Each number is 128 + 32 x the weight over its row's rms, rounded and kept within 0 to 255. Layers, rows and columns count from 0. Numbers have three digits each. The size before them is the row's rms in percent of the matrix's.

# layer 2 attention value, 32x160, rms 0.145, rows 22-31, columns 80-159
101:183114101070135052093111157132123112175088111111163158147096053205152141088180160188165129100140166162116128182118090084088136129107117155104132124089075109143156150156123172107099126118148081126152087104121080081185145060180157172122147197
095:133139161102172150109122130158139136121133109132087131168143126223106104154108101121084112153080150046135111115150165131095154182151135093117077150127114171095087169065099136157116136086144128183116123085087186125102154113120089138132119082
106:104161122071108113097090123144164106104129078104134101109086105076119060160068144113107145120079140112210099129096115165066069180122147113147148073145130092123174149109105121051140132109065149128134076099068091168188130139103170174080125177
103:114111126160131177137093157132162140126105164108123091158154180131093175119177170132155116107167130151125090159132098173090126167111218155129180099130146155130129135123196169086097147151150095095140130103128114127122167139141103112130091109
099:141126140117074179207098132091129117122122098087159104109138126149100119172146143173085118111156133110188137183126111179112106151108076151093104064161175094106092180166051135170110172080086149162108109141116107097072141117172132090210122137
102:160153103110078128095095135169188141162082096159183146080126108148206184160106104158153108161079158053128098124096053123176118078110134159132115141073139144054117101145165122095141094190120129116119115121126101138132100138170127142074157161
100:157052111147108105165167088168085108136128139162129174100090069124155141094126149170127129109150123080158109148118125193078082155125171111190120114178165161156127075144086135108109091106105074071093109130129192155115110155136174135079144104
106:126150163180153124147123103152142146175147133123119116109120167085089106161110173091095157114057102141111161144071118070135107063150143086175208123075092093112126119151115182082063097121125179138111144103099156153142107123193123047210129120
097:100149150121086130139095125159123150117135161113102188121161148134164130117124134116137133149152107093101169106122162119049091141178125140150110125048117143106114217098086140122143144151162205141095107202137145129091101124154199171135150132
092:163112151097144153193133091160143129173192160157131159100133132154143188121144132101141133158111142116130082123121141091147160153162117137096103128157138131148186116145180118041149099124117113187144193145121179104163101194168108190168145113
# layer 2 attention output (transposed), 160x160, rms 0.144, rows 22-31,54-63,86-95,118-127,150-159, columns 80-159
102:100137070148145057162159092124152132131074101088139055177108174099149134131148159178141122122084067072174078109165133158132075160051198130052097082109116131146172158122096103139146170171153081095116140129156092136141133110062153156113152132
097:069196142111078136142097152127143067140087131115133102143077068085090118103146145187114176087093158149134137144125088092133184108171082129104164198142122102144091089094147129130129122142112127130139137136123148111130068105156120150090056131
100:098096124197128147141133164142153101131068173131104140176177057123205111146111096127114118157193157119119095120142081071103183096165123085155133125131129074108075135089117137172094115123146140069161144101139125144119149126133113156091129152
104:155084124105174082151148118146123122155122130122160155125136099061159118138089164109154129128139038145148145121091064186123116097117192098123096118076118144121085128158141133121116126114101127153192087150146126052115111106142153123135111093
103:125158054120161130154126127157150120105118122095062138130141123182093134159103131143090135188136064160158114123091117135180051150124156111117170129181163158114086141114204118109076127142133089145126132131142156072110110065086149092144164078
107:153094096181143084138128130105114094134119118134166192157115131112142151118191111105127126097194164199188180094031134140147128134117116225221154145148086127104123164131122120092182126078099137169090145140146058099091116132126118168203101100
102:085109109167121138143161179123149101166130139109119182118147105105096159115156124121093102211107051077093093129153157155040143115165110151193147129127130136137147155155095132149115115168044180109131083141124129071139136141137103097086150112
106:128112192155105156175150130113103144090105154100139129179139109118177126147076097101111039090157190158139113152157167104139116164129141170131130128160118060158116101081166174087133162162128091123129104152137128145135096153154139121143113092
093:111104150134071140120195096139159184100136175099120104183112111076091171118162147155133178135079148079174117165153172099188145126166139137085116045113131136112103148147145111138160059099071088163104142121151092101125147064102140093111116113
089:136157094101140157171149152110141047131158207097146162084154139167165051131116100149102148106124147114098165079060112113095165149099124154166083132112121109125104186119146102067179116099093173110143151128165128086152100193138129108114082124
110:086195195114123119085143127133120123143131167145105079079101087077169105079131070095141123110070165135129124100143067116105164162159126102164199157165097148139097078093147168108167113080116158151101102093095131119158123114127102115156087127
106:134129149114120122197082116109145111126125148120222137111145135141157140087167145103074083147149085137092120135118167148140127099111139128086138127117085153132178186129106068070119084092172135067098090144185095159174096139172114165204093101
106:107109123117118105094111144144077079145129128146118150123099096044170139109108197150169138171125150149126147120128098178101197147167160175123154162137154085092121112160132126175129148167093133096103114103149118163145077094124129144163167128
097:128099145095091121113106124141114169134153138123069094093102088077123118122117128140125109144072076119130124171165074107111123115143162111120160150139143125154102167128142148080133142156098204117138107179149189158145129154110134079128105196
102:100129050184061076112144129104103073144115107129181151126114105070111152220172140118113129137213107094155178099158114182116178110116107157117121157101109152108195097162089119140122123122089111103141139134160074087129142161172195120141101126
105:105119180096143091086139194144120115090133164147121153092149107102167167108144129136105090176139144166110100161142107098129135155113163117099191135124119196089131105137176121081133138157155144102086159106107110151131121035075165089127095172
102:161117187142111076109165127031103109110130120176151132154147095202108099102085104147172186172145152148173129054127099171135118191064101066099138110079142131100123115118171059119126124162156141135143082096101130143106158111133122159124113146
113:095147091094139145140104108115129114167088094123142136097117199145089153095126127142157121157107139102090181124105161188094148123120132129094145085107153177106155126190194151137108138140091145152138182052101126059099188103099155120132095060
093:150119139184113155157109125099148131099163078089124212158134113167162130129100120044101148068156027090150185130171168156106144241095161120101090136102119198154088124103136139145097130111131135154182103110164141131121122057158126191169103109
099:159120164191080123154098140153123164112111154159132116125164115087118142111104140094123082135126107104131089163131127174135065147162124166238102102104139105153237082116128103165119132159168156155101140147126095105100155103150080178163144127
095:126101112177114151087098125100142098110148126063117086107113093116064104109119138118114180122158138101101096120150176080081104130108103101097151134070164109059080126189156162161126096082106137173146134162118185135194166145102154141121076118
107:085177119117098074118168098087120094108117148123062076134199103108119121132144101174147118145135135082169119122211107175082145119179174154133170154126119122200120106140132136166139114126088155167124136184121065103094136177160150103186110099
101:142084087089135103177095116109145088148096148163172124122167182151141217189160109159157186151112131106094166141118167141125161102160081122146103165160140152129118150071110102118141141119156136121083106120141099079068132125136089095071125104
104:163120150125157103140126068132183136151157185129093114140178161168105146138155113119099088101141192125142176097091186145145104139153101176067141154131105068176165134108142136112140128149166057080214122088115092076155138154108090137149093070
088:120170091112162109149158159172167150147157140181105150139178113131167101176132115160112119057073159100099077150101128107121146145086193127170074103128158159150129132146135112168141112178167171095056130160117236152147120182112084137104157118
104:106084111161147108151130076103177169095121150113151124079097122109146151116101108092085174164107048116150089074142094110134107155084085157120114177142113117175159063141123139125095150080123093121181142100146235137157127146116153196128171152
116:128114132104112089129119136118152117160056186120158125078084091123121137107170148125066147154121082106115141175080073115149115151100119105189169117150162121117158141144123136086110152161169161173120122157166099181151111173165152081121130179
098:055102128104066146144067095150106158145112100142162075160106120155142144123198150074137179113152092174159122106051125120154101116073132109157102153124148087057092131119092137124147167093158109142136119157197140158125104073110130074111139171
091:092218123129091102134105126111110079124120129107069035169119114120138083153119083111131113134132140119157115133152165098147151075130106069129074122145132107192113150144108142230087113111123112168140156135117073103079128158109136108123120111
102:074090065134142135134120095102156074073146128132135088141101097123107156143147120119158131082104133143035105141097136146183198112145143114112112144078156092105142144118136124121169121055176112168089148097086165100125149160076056134182176157
093:126170154126121116161117113139113110099136087161109172122135101159160231146149100090110130090105108146111132145125123140139201110129098184158131200157177102194128097127092109104092140191162078129095102154117163146104057139130177202122177093
102:177195095135181120146154093146154173084155133144156111141142134148149108136062138096160141121108123123098124080107167163160102158139134140156101112170087093118075136144140139155148088094152060131121147153055120132116099117081111106094148081
102:064181157108088149089105129090113163115193083171108162128079106079106104154113095098079121144122118104121140109167144116173132219183087123078147158078088121134147093176142128093125170198115097170122149148085173156124127092132163104148076151
103:089046094177081170179110127058176129141106094146157126203084154141194123113152124140176066147216155159124117151158120116106089100137054111101140086181102150137157110089122128099096193105145150127083144125121160167144148120134122140100128132
096:081146168108104158116050145095098130098146185126160114126132125105156161097159083053170144102162162164112171137146200119137118074155075100110131127111104102167117141186122166086156169113162114130142144108135138117140115126142124170134168144
100:133105202139119157091126151134097159146114094167059149091124093136088092117071155100096159151137111137064158093149173152089189172151109183097146144112050153117117176116095097101139115155098124121143121102186106106146164112173045155083101085
087:139141121168163134132115119102081150155110084080112170098154152105189135114139146103126129127131133110085138129078097077184187092161129159120134140141158073153104175085136124150151139143155056107154177116156136105136121148124120159082136178
088:138160080082227124114079117109136112076138110094089136131071170084076119097107119120079164192088112142067117105167123105162146131127180155140138140179134156175134123085102096156121089129051146154135149175139147117103152110088181151138127110
104:180060098121155139150100092097107183174119161152107136130129199142129085133089104087141116216134197148089075205124067091111072136106090091161169161120126123083118136130149118103137165151183113105128145147108139163129138119150106097109105186
106:085153084049129134091130167143110135138140145105103153157143165144180117192106132165174158130123064109182103095160140121137152119142158106129142141097139118106128087231122175159088060161122094106112097124107138171092131065094101096101086150
101:168142107114085170125088142128102158116109153155159161149183150123079052134099116117116159122181137149132183099137161195189117122135108188098148155137075122127118111124119193095119143101180111099171083140178069084090133119160146064144120119
090:167045068134174146099132153171117133143113081130161114103101191117131115204135128094112113168097061140170136144075147152129076139053135084107121074100106090101192124112141078141167147151205096138130145123137127113145144149101129177159124142
096:195121122175096192109172116148160139082134138075159070099154147190132070092132145138118103088147136120140098137137152062155083107062093151143095122112140137144117157110111152157124077126180117109120077134128146142199150159090099155157144200
094:148154126119120104060157098130042086123146102105138137101107131135113108112082120103072171078109126140124133109117159120135148144072116119157127163123156142085107115150147114186173075116054132168094107111143065140110219120147156135181127121
094:142075121116153111103161133110142194145121130107153176109134154168121111070039140165113141141104085085136119070094094112067125150103184112161150096075069163146153118135130107095083059127141112197153095147149112151140087169090103088132105104
092:107129139111150162141106038101133099131145086081063089150090161128116071104083105076119176134135108125150108165129155094127134067137161109140109111135112142183096111135128163157124138167148091124162148134156098152119113175160118077164157113
097:108218134147085121134122088105098155142134127125145151107139139133137149079092095150147111022123169151181162176093141164151063110159127127048116150066143109154093119146122165113105115075129132119095158105116104089131128134112114112216110055
096:212125078156054152111090169135214117144145166171102142085160108177124124188118095152169146108137147074150110119183132124135124160082065040079150140131110135137132122071073098113126117134162134098114130091160100092133083129129106131116152126
106:130114117142190139119088068077111059078144145160206102158137092131152181139173123155127108151157138133115120086122056153151159088138194129114124198113101141161187113085125165086115133151095111086051082116097139133113154145130131178120170125
102:142125206172141056122126103121104173101101093135125140151163098113160124168147099054111085163108147086114120167087147117156067184096148117099126135168098175124092148038111143173104121117100133137111114122162121109100085173135209132129141105
# layer 2 MLP gate, 512x160, rms 0.138, rows 0-37, columns 80-159
108:160119111125115088125100095126125152077108097128161108160137080156157166128127160189163120109173110075170109128134101108170130176099128072101190156163195176072144143099156137070122140139154170146115102172122098080098138128128129061126181069
105:166140115167173143139130132147118160135161103106172177135165133223138068102127105139175123085152093141167069158126165166135132104130106157149176128159178111116100111124193050077159119113141121095173170176159151141140131139153127130032187124
092:168089115122100147116156172244072159142126173107128175188158140128091180122172106142101173117140160157158143088168158153143119150124141128133163112126140154101096078104130084127089112103139140135148132106106133218095165130157116116114135096
089:164155151101186150116123149125180102127135105139156166100137143059139119093154117153153134188120133089068153109092194143124152136096104102150090134140073121170147106118113097138089120062110148175083122106196100077153082147115169116112160113
087:121091142119233133164146134170091137168139130117119132152086161145120108057052101150141113067132142146093161124093082152120135121176154176095157139166168094152055133082114129162140159144154153125095152138067114171101141120124082113115152094
105:119141129115093128168100151063146100132139125133127140128085127096122121115151110155198134146102144146131126137109185113166112132107130123137042142174124137194144084160133152104120170128087173090120139169118117142165111133186125137191119120
095:151122152167166092137126131132086108169162134140101138107100115127138092152200111146131142179162130140145137109147182095144170111130057175165130169165127162115065134174094147110044154120109150144108104123176094117113119158178096106134182037
089:148048184103084133106067096123128141153116156081100126132092143135121174107093174188121159159173139089142098050165148187142152075108168112151071117094092115144129171128152180168207085138097169123112164096107128158100130167141105134148111141
120:101132115119177155104057148124135097154150143112054113101111136109130192113155118154134115140176127105134118145142137112106175133172158084148125162171156086121102114086115056094118128124134097104109126173130098133144176118106140098100154148
116:099086135091092135187099102091130148128098082112185141106074122117133174151116099127125147130142084179118080128191087120093130152160122142123103150182152126101137130083128234121142136096105061126167111189125193107142100178112126055190100139
091:127154090209156107104169128099102136107215157104130207152146109071097103140086158084106112106093140156194113151112099105137175070133145124153163133104082157149172118144139157125187134124126108132150183205153128136134127104094150141137133133
110:109094102161140154136123222120109101057154094124070102170139085171124167146109119151132129124090180162090111104156115156115129168113143083099067129073129118117158119135137160157112074122118145099171101146082118141073107115112097071128108092
090:098109127095141117134165119155122107102112100097123150111098106126117176105129142127122129090115063140195094143128101139053087100030137117125104098104166073110125122132131115092142139108133078141200159114097160086163147185082179175165101125
091:157145151061137157121123121185152198159146141088183110148090160164110168147149157110141093072147167128190190101104165145100065094091124132157159120105052129157138150125155094173126157114191145139083162081146113145138161134172147120167128143
091:124127080121149091129120117163101112102135135148123139115126113133160131101110163125164124128201148174171162156178160166119125081121076045102060148167168124173114122140104142173173155188099183092160154131102152144161126152017110120143133142
084:123152137145100139061101198142069148086174148155126085065140127128111136085095077090161116131103101135110051163120198147129105150099119115169131103159090146119172214138084213180098124112182133121176182175129124131125133153120145166120111158
096:122097127132104094126142094127057109133109126046172164103136115166162099097100174157148159094113104177144132160112088111170061145103135121105126134130104145148103148127172129123125134137162141122159125159119213119131167105139109132127151090
098:114073088157095112167106121088096054088133121141185120154103154120163125114102146107110089148113197119160151142114213117141154108144161130170185119171105100116153146115115103113090103131152120127126105155159130130148159081112102109113085125
112:096176126104112162087147135161036065142153179103136133138202102161144145133141141121153109116165105082159123132109094132103186070197141156116150076174161124120159126145147108097117092170170073098074109141077165142125114084091146118120140144
107:151175128121119132120157149151139068195146127128168161079120082158110145158147138127155101114145117114104100127094151130117173079112117156145119107153108130139109111128159074184091164148154160105137152166227169146138120195097160116150128174
102:018137110134149167121147133176161183162183129177203123166121115120094134116054121118114095115110136087102157131102119132090155130135051127172165117150136131140159113120163101168103140118141114112185102103117092157097110123115116139154131109
101:093100068203129137111129111131080087131108063119103169083143143121119134083094119081152166125113146147152171135085092087133091150089155147112187133121130115120063149110139172148122130132108100114121071138125138133076142153109130128173182131
095:148137134147129086117120159157155097126109122085160147077156105167217127134140154142116101124152132102106141065161196142126079127073116133126098147094057156181131097148112081174079122096144112125120134159179151125119120114102127141087167217
091:096134137125123096137121102105077116100099160097164163127135170175117087078102125136170139189167124168057174144204147123150160135117159133142088129154124139121099074169175152108101162125162174134092084107098119099126119187073201098141117156
109:098088118173096120124115098077130102107103082139106136158124099188104128114099131109173108097153170150157179154121138103150157082089127099142174105109173097135188109135119146104144145128144105129065154196102121083110172119117177091180171171
082:121111113119141163084051152094114150081117100129094120125112162172132154081103073133162200140211124130128160125123131128075128140077182139137087105137097172122142155185097152140068140148153107122156165081131092123181130175153173121114105112
119:129158117098124114128100124114090074169124129095162104128124102150128151105131129112120165106095139099111172089133144148151118124091174077142176073188161115134202185087077120131102122131110096084134193146179145118118136148142131138147111208
100:134102169125154105149163187096072136170165105153161120099147118145162114109088143158156076104111158110175100139130098157137113134144113110083161130207078130158124134078122114119105179094074158118185145146188079126126122104170115113076126140
099:115123130154190137105128133020153151124124094166143158075118091118104151061056120131102153136061110216195094111099086104126171114093114186106044103130129118093183176129152148097108177163119137104090174065145153095147117130125109145148085119
104:124125114170155101128146097128180152084146134116105153139133126157163111170151162162143133149110139143082121184133166106179140133071187109191179115149156153098100159139103089160111171114175148142086163171159146105088152119111130094148172139
101:175110165099096153185115165075151136165127107150139172120128109170094098085094165141119103075195127138122111141124136137167149123194128173072127143141154090067092102151118163162172107179127225151148113136109115123144154101189122066140112096
119:144136053114072137118071101114106077172178159109108121115085105157120122168153136100103145118102087122172098127114135145128152143110117144168163162122121130129121095144097172121117072104169155173068094117130088108150115079127074110091133131
086:131111151145166139083140093087140167151153186108163130186136112099166105093106083052167162098145157118137113116111084100117139167085172150088111114163156096101091117103080155135129136107049152100076079164145137124084156122115117151160125157
094:148153119161123136160129138136087120161096068142135088173134127144141167081190061118184127116109164136109116139127120097122106149101120120163118088136072146156109145138129121095110108099125106173125128110156123106161130166082106149156104176
109:120095115176137136150122172092126121175094122160188178140092118092139175186127105118183135145162196169082110144118053069111203084115125089151136157177090133155096123131172140164109108120147152124158150058109140201159114132116093120123099115
098:156094118087060100089098116101103102128087105144199169149148052096118136122115106089169140153113152127124163080131163169067084136156124151168105172136058142131101176110167089150137135123143117087111174105164111207089175181077105162152142135
101:170176086126141063148074140156073141141047202125145111134129171180151148190156130082148085128124181127138100160139164125143118088098067094166135140169129102108109117137121154117129123151137092122168148135099099153149134128158083040153128132
102:107146150118118120156138092143134082150148092169093172123128127085061162178115134175152101132184142150130152157135148116134113168126134104147076170152184107091157136078163094126096137117067093074158083089108171103093188141095143133139161103
# layer 2 MLP up, 512x160, rms 0.129, rows 0-37, columns 80-159
110:176107108130059127123163198116105133127084181112090147150112117162159083133102114125161178149156132121127103125154150155097114188139171139139103140107046144146157072143161144191156125121109138134153162127151148149126107116098160108120145092
100:083150154137119090119121091141064127125092107117180106162149095119133137173117153111123122122128124163147109120102144129097160149144113113123080128138163133161128101094099173120114153151123186151111139151116083127062114040134152124045159120
089:119073092147197186139150120050088106149205170131109120106111103056137102155109118086114145125154152154162158084090144155073059096148097132153082117120130092119090111113131130183112071114123164179114123157124093184147163081149104120159073163
087:086135124134119138188146126132134073126102124134047180094098124156102081195094093120085096127212126138136146111151123151099112135133099090095188101133160119104122164134132128108106121110154090122152113095046115160135160142119109183142133126
087:104107105154153123159128123153076028126113102147121127136131109202134179080091116138095152122085129102112157128158110146138128125120157210113111088143166084116085139138095120116098158152160088119142132064110109128162107177128126154080123090
104:152103172137176172150134128176087101153100102126097163042152134077151182141122198137099146123151156136118121096167078148064169052188110103094202176098153150127132194103086136131094155090130093134087129118134188142150123064176076111129164129
097:107173115152096136079128106170139122137056195186125137128110129159144169114110117077087058127131124121168112117096092119125103205128084100055137110125173119142149084129176120123133129137193162118142091110135143078178160062112086099147073181
099:119186097107130088127134154174107105124034075086208081163170117102153128098112102138120184193168137152162124129060125098112087111180137129124107119148169085131100178128141184094120147083141114054109200128142167115108150174133159148162147085
121:082145130176104134163123148159175102148139123161102147138066147093115188134112147150149161118103183065136091108166168104132202112164104080136114130147144133138152117131111146117142177147122137154123146118135174094134038128157152083132141173
111:147117153138123157156153097164142208145108116173136065195103170150138106134104192117124096086125117072119161115076160103127114142098089155160162199071146149142126118169120086068097128114084110151187156140186089094142154116111120135158129184
089:116138145128086129080112098084131129097136141128060142146141105107136129121113110126114157136160179147168182102162081101199127124116157170144128159158107127062075177123086184132114148146075093175136141154117193140146082075129090056125144151
111:105108112146172185151111150065108109120139114140136143118138021168160169132149124131140124127092134162093100105125095155138092129141139134109110161141103110125098132123084140142144113206145209084155096112160117137097112165172068114109137137
103:176184157151191129104129135101132124109166138151175120126145159110136071117090124082103111181151167142068174071133164088166108171130138145128135146176103188154118104154130133171151114103121164073158140077167102136112114117158163104126165116
092:130161081100133142099086147143159173113130100094162120139075171157109147143086167118137097123157142141163153146033135123137135127094132151176127138080127163180124146083194109174137158061177115139127169150139105109129107123173161157164076138
093:070146114124101100099082137096126087127100127124109164092134156086172138106146090099105183128124146074181052122142133053137173170130175193149117132107127108111061097145125122168125131074101103117075098155137094188164121087138105167155186128
094:188122118178099151102087184098103103143161146097206111125129122148108093125103107108158134150131082198104136132102080149183108110114177166121125096123127180080100104161097200152053188120210123175139134140117102149114150128130102190118141126
089:170116154120118112171085082097181145137150103151081074092107116125085144153127106156113120103141188089095113111139195107179148174163141141164102143131159078132123104153074130098111181111071107108130099142149086158157085142173180134149167202
096:131116070133107117097155059129085102147075168085164076105110155143163103131101079115139099081148213094142104122146138144102113103095137150095117071170131107124174161125174089128160097116176125123132165205156092131109139114108113131092108148
112:119098166204142055138147145156188108092116059196164146153128082120131082118111129179108135163084097182137089098153118121141014118168102109167116152088128133161123144221087161125140165125144190115134132133114137127162107147169158132136153124
112:151072133142114147201109164093181122135125159124156090136100076123155131188187178079115131141027100178150085116182089075074118135135079120136056163161097081130126097119119147136080109106158116111159117152145117130118096137109110098138104127
096:105174143142178077129112125113052133079141151107093156113107076125119143125183115115150185156214103197128081116132123117158098163155145185101180119128150168119107147155070155167114140122142112104088164153095118104125184133104121143135088117
097:143048120147112152151124143142145096125109167114104200072061088140103147164089145039112144133105138119088118142191190112101136123160135162125117146105152137066124136206158124084045166155142095142182118107141090173122102132147111159084170095
097:090142072133092109121119156160091121099088102123142124073173111102196101102148127132161064136172136124153140142121173160167108130114151153185128165139082135181079093128118150121131114104142091134104152097198187167149079113119173149136134210
089:118122152152101074124100135093134117110144137117149177089130141136174050132122151134110099107140075148084168124154113104125172101111128165158103123160141103170085158134143127091101114125155147086111112170155070091147123125127111051116086123
102:140195106147141190083123109088107160174135072126160143120154151127162176130133167110177143157124066166120193074087098170175149100152147143107142132144099164154168088141174052130136158139134125199133148142153116124086143121144178089130157131
082:107140089115108064144128096183141112091175140118145161131110098090176056151152168125122103086104142133118099178162195062139156140123112148128175135187081170157157112093098102132115111105134084134135102152152144139170143093107140200139170186
118:115094150175157160134136123119122168093147173200088173152154107113117108125158130141077126113165163154116123164165105112124144121158095179146085183106075125106079078125134144140170128140162151177113128128105113169123154091152123131123148082
102:177117111119154179148167083106194168110147172131095077116128131102107103103156138100180163116144147153131088139118137138088104083154151105145179120119120133128065090119148091137186111155144205109150144105190202116127167162176088161113097208
106:099131062176123123089155168129052171125182160148132149129155160201110161067063208142143131117137146110113095122161131113152132128174100130100122146106117121103163087150134159105131143114159147099110168108135112148115119112110095091051092124
097:159171145089122172152114205094103087173123125119155160097164120109092149136105112118105143080151056140160146124110127173069143122192079102192141154114136065125095108091105117123090063128091152107164128054137159200164115136145105153115087147
101:130119123133083144129152112093164099135165164146122165148157120119081167134144155158155127139126135095123172173060111162150170075169131157155067134159115101137101172154145107183155051100101153107125158138050172146177098211134174098121139163
118:170174229157170120092177075151137121131099140168136110154144159109099112108099122154135077100156168139120182100142128153103093088148174094119093135166155093136177189162149081132112148099125098106184114204107161150144165140147135065151147145
094:118130143126147178144128059123137149133192177071162125162134172100134193115153079081162100161109139102107170153097085141122127088117130098121129132150173125148123100147093105144104145108091098143045061068082096148080150119112122178111093104
090:055135094126115120148122122149117125126097138110105102140131115133137156098122133163085111130095209133129146161106088157156100105100088070106096053128139169136112118114173126105191131093094059061159124144106135109170120130072112148168048145
105:216122077160116179115167159173134132133107076145133044097177095133117141134128116108095157133098159113188165131133129154157105153094094140147114172089149089217153097156090122110134170108079124108196070155159067163153122140157171172138168078
101:111142081037147118097149179139139197071112113168107128168158140086105065143109120172118152115107136153091134086112076175079126178101179153162186154108061110107144123093157158121093144134111151142083134098142083148111087145097131182089140125
099:092068179136155150097124116165188105121175137159130188139151150097112126130125138108096108085053145099122109133137162119057125187152151123095118140183073126152140126099168138144102121120131170095162095132145180163112123150123201120136129096
107:152112135134107166122056089070145161065117188057112109112123110121159094127167146157085167158138125185118122106108093088142097098052179112105098197134153117133128142140060141127150144132138180176110090103189088160135130196142167156153108105
# layer 2 MLP down (transposed), 512x160, rms 0.115, rows 0-36, columns 80-159
100:126074161138063152140151189114130136142094119138148159110118156110165130111133086099108174150145123061194089183147096112106087135163129136152142140218035157155086101090137110122131107122156069164093129104146172177111057091133131131130100144
100:167175113110156173156167123125133099153152141202098167144175158151112132086170146148094149128150139122164184139143183166164136066143079143110165137196131092077109108161096157127184136178142074133141134121104209128156107171149081123112116097
097:094130093072123116100159129086137105120146097101104134078082146143137066152112179102115154111126116106043111119153114179129124149183134104142105133122085106159152182130057182092147183177118082148106095132092097104106128102154112143113169185
091:197152103126119112120141174112172129139171123102179097169118122143133162134080077118118114135116099174168109135123103132178152206100080139083119113131130131096106091128133184179125130140066108118113140164095084058190151152104104119102093133
095:142140169060126183119073099090135167159121125109107127103171126127125149089110100121173124171128131131127101131168136052113176177128156096134159132162179126141130158141142109144129186067156074107079107098128159105163062116134163084100184077
109:127167176153124158115131185161116129106123181137060139104146085117087145105101115086123129147106129105125138176116150113155151116089079197146101127175151140118146139092133126178110166111169112093083170106066128058146152143082138109065082148
099:115067143188131097160054150080139208120151080109118144091117195111128107146129149163120157129151153099068208159160157098156155097150112108145134096138124122116156150121125134148120157149132130171100072158205130134101100147178090111090122121
098:112157172146101127137147081147191164110069161152119100142130095083071117101102147106112147145137174188123153130098105091067145168147155147118095116112118134144138095148089148142110078056105068159089241117098148110155189128115134091138144100
102:080102120108088147125161148110115103112156164148093146121159111096118128138160122136109126074092185173054229137103131093136150038114171141113142124109060129122104164159163094121114158119132098103101155087137059115106141101110121150181063129
110:129110131142207151121127171094078125053165125105141217086173078117123147132135066121131102138124134174099085108085101174148134103149140097113100134081109122101202125113103127179106075131154152181080072154125103119133128127112126110049059085
092:127132196123086131117104114063075092165074058148108061078075139110120151087125140099137147130120142120119158046145163154090114187153132131072083100172128157107113140122064116162126145135148162156144087087102143168125106121129129128158113136
104:098131200164082088106102111151144141131115162120096115083165148136113065153111167121061131118195114128125156167116132133145170110171143108145141087091157133150145164148146100101112179104040091133083140131153158138153114057115193128127131110
099:171100149122077124136133081105145130118127092084064161108166061202110199132151179129182131120152116185166106095122072166125111133157126068119103115142116106156087113153072108130135139093141171108089154132139082156084104126175131096167128111
097:176142184148099142094155094136077118093126153127152128116116102125070132210134172177052129139153085138092149133095122105153146126159124138100162110095112136138122044149117130158084163124130132139134134194161145170066088105128072086076133123
104:187109102151139138112118065113161111114145071150109107162148145148154124184125128095118189100154147113099219146134130153098089151134141108085104179191164125132123131119093156153132133195128135139110128134125169096097151131102162081098064151
097:159147142111073116137165083181123148114151094141104065149092170110162144085123105104064130139195129133109161119125166176116109164175125154073111186077099151140123165128114133047155134137096140168149120119077145133080148104121160117083123117
097:134099145142130158158167117094081115171118125112187137113103198188063085121127167124135126184156092113167153133155036129120065119058122177097115106088114167087127066160135180057132166130113164080147133105055142076131158121145097093079139065
097:178160079114094115126157128159182087094115130119129128159168102159172100132157151117160081141140110121235101164141151127154125145147127141122148161103107107177154120160128157147064105143149160108100124129151091134136122171102151120181161151
106:153209128111103134120126116164095146171155174096086132137148080123162126136184113105123127080125131114164093170150177103148196090069144091125083129175140094079100106133113140087135085164132176181134131147082119124079080126112102154163148106
107:135204082164168147127178136103139047195115131118127115163125092106149138137160138082134139112116117094106123145068101107139155155169129189094131093099090149150091180215119111112119125125140157092118140166102133144118159126129177154126103132
097:099117111064188152162090115112176141188156184116107110177170122214107119065089157134145141067123147045149148109142127162111164143151120140117124122152120108136140103101149106063114105107141186083067123057118125113203072081142172099131150158
105:116119150145120114165142172138066194181167093165127098128119129101125095144116130072108100180064136122124072085163077071114122125150087150123131135122154139121155124107135110048052138110123136134121072179105084172126160117137135105115154106
102:133149107098137087114088116105134099126122146126079188146152116156117093074093147139076103210177080161137223075157092147126104130057132151140133151125146109158154166163137125133171153096161140138137149150144149180112133134083150137131114153
094:177170072107084090160165134129044148115140120134133101161063159161186184126146152128071113129117128096135112096068169170205143107106084114092120165162132162134102152128137137084187120117106087085110163135106119154176129153170161139115210142
103:070152148091110159097126138177103152079108168109124123184158133155165133112132145161098174113089132092144130130077142105118155121125140027093079123122142109149132152117109149178063092100093147145130179164136124189132132151076118118189103124
094:213109124110136195122147108104105133135097176152140117150081128122097150104169129171151160164163117083071218121100129100163102159096143170132114102155115143133164117109172206163101125118155191123121129137097102064108129143141146145040098134
110:102127179150130100120139152107139126050091155072107057134134138092150131138124156113126043179109183129159176137134100171122126145159088167138129159130128158181141177102169123088114158163194188101145165082069127134096122107100130123088130125
099:068140127090127111154129150136110132133111162143099173117130148127119144117142150120085077146115191115159112067158122111129092190100112146092126067149128130179164165115070145121132139166119084119113128130164092203150135072090143100147176145
107:181159124145128142120100085178167091111133140106150115157072128073119081125220114111142109142070132116142211127177174138109103137136110127121206105160110110164157133151210169098101088119103160133163081143153088106139108094105087134095156116
097:144114134171128090120112154116170096116145136115152175086242153102109109106137139117168116105091099125216131093130068117111104068168098100166093140104120084134115179093122130141161079143089162109118142049041119101088129146137088130157121101
103:156091116131130080152139171156120156088070137089112135139129115104189110121117103124125081170205114160099076078121143106091108112089100075104134120072153178079144104145175087158083171108124123166103092104089138149118105134141142164125165143
103:140106148105225200107107138194080157124109113135180136172138136173074101070118148102134121188111188121125117194156143095150105156187131099166121172107170135164130152149133135133070100138148182155132182174136138113191106149184139142129130105
101:101141174178182139132106101136186105151141149118128052160063176132107161203134129124154140171152169138095134160129117140066165112155147148157090152168199114152133160097151111119132144139111150134099097113112162108119170181130097124138148082
100:132150160126110125069117151107182109132050170090132149126122090144110089092084186098148136071118153109153073144170139164090175065103100153133193202172129184116140126114129155094186124158136142127127119080143174129127180144170127093160151100
101:109210151133079090081194155099115091117119095086132063148139148126123174113084082159155128138116153169118131039150188125093122110106134148104099117121204167096106123086105138089127119122152138151164137159131133152073160087128135139141103083
104:116116181223140118180110125105161115134135132152098162053083141096144128108139092130120147124128091122121108155154142076140140149087152145137091104124140078163119121125105114097106137116111152169108160088184101137113104144127170056135101093
093:114118147168076126134162086112070114112126120051076111107157056108170136132119134145082112100137137105177112114120117144101117152131096101198147163144109136086155143120136130189134106027120187152116087122144102106151101104090097197144096171